From a checkpoint of a small transformer trained on Wikipedia: vocabulary 2048, rotary positions.
Each number is 50 + 15 x the weight over the matrix's rms, rounded and kept within 0 to 99. Layers, rows and columns count from 0.

# layer 19 attention value, 512x256, rms 0.0426, rows 284-294, columns 0-127
66 57 53 56 33 53 57 54 56 60 51 94 58 33 39 50 60 45 32 63 65 79 28 50 07 18 59 55 48 69 46 48 11 65 38 64 22 65 31 44 59 43 32 40 36 39 63 34 51 64 34 61 23 59 50 52 07 59 29 40 38 15 54 61 48 37 62 69 47 28 37 28 37 68 70 44 67 44 35 87 77 78 27 65 44 66 36 34 43 41 52 31 48 77 49 48 37 46 53 71 46 53 65 49 62 39 64 42 66 47 52 29 44 47 61 63 59 71 89 46 45 64 58 45 35 72 54 49
53 35 57 19 38 62 57 44 70 18 48 63 61 43 33 18 47 39 60 49 51 48 49 45 39 55 38 54 54 51 43 43 57 28 46 44 32 46 42 63 44 57 67 68 63 50 32 50 68 56 58 49 51 43 93 42 58 46 48 53 63 27 55 58 36 80 32 92 54 44 42 35 31 45 63 40 81 40 59 68 49 70 53 21 73 60 35 59 36 33 64 24 59 59 09 44 01 55 27 71 58 21 74 56 80 70 66 57 45 67 52 36 53 59 50 62 59 78 38 35 55 17 43 50 34 31 61 66
22 81 57 52 37 38 39 27 42 57 64 81 63 42 37 38 58 59 42 56 57 51 53 58 43 18 67 30 33 51 59 58 79 80 47 50 49 57 43 26 50 58 60 65 35 61 51 40 50 46 33 60 51 42 24 46 27 50 37 53 53 38 47 76 48 47 43 26 48 44 52 36 43 54 66 41 67 65 26 52 36 74 62 71 38 58 56 60 50 47 65 36 37 29 65 32 59 48 62 90 65 65 38 52 74 56 24 45 77 74 42 36 46 64 54 80 48 45 70 44 48 46 41 37 35 57 20 38
24 35 62 57 59 43 40 41 45 60 69 20 53 46 60 55 38 52 65 34 22 32 66 50 65 57 59 48 53 29 46 53 89 57 48 46 65 41 73 41 36 48 51 64 81 72 38 67 16 53 65 58 83 56 45 47 83 37 91 42 48 65 45 38 54 57 41 09 47 69 56 71 63 30 37 58 33 59 55 33 33 21 48 59 52 36 71 64 62 52 39 69 52 31 45 71 69 55 55 25 44 66 28 52 45 57 36 67 36 53 35 71 56 56 44 39 52 35 44 38 52 48 35 69 46 41 35 59
71 35 28 23 48 59 46 46 43 61 34 67 49 60 34 44 28 54 43 26 43 58 49 49 49 49 56 41 44 51 64 35 73 62 35 58 26 28 50 54 27 52 43 52 56 59 64 41 52 42 46 43 50 50 38 50 36 46 60 47 41 33 42 27 44 56 42 22 60 66 60 57 38 35 26 55 48 24 40 43 27 73 64 57 60 55 39 45 45 48 33 69 50 50 47 59 22 59 49 52 44 52 43 75 62 31 25 60 51 51 37 54 59 61 30 72 68 29 19 53 40 48 61 32 20 69 55 23
55 57 75 63 44 47 45 28 58 27 40 57 56 45 37 54 59 56 58 86 67 58 42 53 72 54 41 38 40 46 87 55 65 52 35 84 38 58 67 55 29 53 66 85 56 62 36 35 56 48 58 60 56 63 59 33 76 35 47 18 66 69 60 45 27 74 56 51 61 20 41 34 38 28 50 62 61 42 55 32 23 54 57 26 30 27 45 42 47 36 67 58 61 49 46 50 37 64 43 34 45 65 40 51 35 50 57 41 89 40 21 44 64 82 31 34 67 53 76 33 47 42 54 40 51 37 61 42
36 60 41 42 45 55 84 37 50 44 59 52 65 56 54 68 52 37 47 44 57 50 49 46 50 45 80 46 48 59 38 43 52 49 53 49 61 59 57 46 65 54 27 58 52 59 53 59 51 41 75 48 16 65 68 63 42 49 48 44 41 54 50 58 48 49 42 51 47 48 63 24 53 61 60 40 77 42 56 51 43 25 94 30 56 49 41 48 61 69 57 45 41 38 31 41 57 62 50 52 54 53 53 65 13 52 64 79 79 45 49 34 76 63 42 82 35 52 37 41 49 60 50 37 15 27 15 34
44 35 75 68 69 48 32 51 38 38 66 41 49 74 43 39 67 53 62 93 69 35 40 43 63 52 37 16 35 72 70 55 64 55 49 86 60 70 49 47 38 58 72 55 36 43 35 43 38 50 44 55 75 46 17 33 43 34 17 26 58 51 66 41 44 60 78 45 40 33 56 22 21 32 58 60 53 55 56 43 42 38 42 38 23 39 58 50 68 35 56 64 56 38 43 47 70 61 45 36 30 65 38 30 39 82 47 08 51 25 53 43 42 53 50 40 47 60 73 45 47 52 41 38 44 20 56 46
63 74 77 43 36 70 61 20 71 57 56 72 58 31 50 81 40 45 48 37 48 79 46 57 56 35 54 62 64 15 26 45 51 66 22 28 48 77 61 26 59 52 71 40 47 59 59 28 72 53 53 80 56 45 71 37 96 47 70 41 76 54 45 51 41 71 55 38 64 41 57 37 39 08 30 50 53 15 54 43 71 49 51 55 53 55 41 33 51 38 68 38 47 62 58 42 27 46 44 57 59 35 49 53 60 49 77 66 27 55 54 35 75 40 61 17 80 67 16 32 46 51 57 55 33 53 52 69
36 65 40 76 58 34 52 37 40 41 45 16 55 64 57 62 74 35 48 92 75 48 41 51 68 49 54 39 32 66 81 61 42 39 62 99 77 61 63 44 49 53 52 57 48 25 55 51 34 44 63 62 29 48 62 53 22 37 10 61 42 59 65 74 52 44 46 56 51 51 63 35 41 54 38 56 40 52 67 53 60 60 55 47 06 41 76 58 58 41 65 64 41 72 40 47 93 47 43 53 30 63 43 32 17 32 41 64 82 46 44 51 55 62 33 61 47 54 99 63 59 57 37 66 58 40 56 48
53 47 44 43 47 34 64 52 67 31 30 35 70 21 42 64 64 41 49 56 42 50 44 37 51 62 76 42 54 60 34 44 39 46 69 66 70 38 58 74 39 41 16 36 30 63 37 51 44 35 54 15 34 86 57 59 54 52 46 65 45 63 48 68 47 31 30 55 44 21 40 22 75 60 55 43 72 48 59 70 40 40 92 43 48 59 31 74 51 64 41 42 55 56 48 61 47 37 40 59 70 58 55 51 14 61 43 16 69 45 51 25 46 59 25 71 22 57 50 39 62 59 42 71 27 68 27 49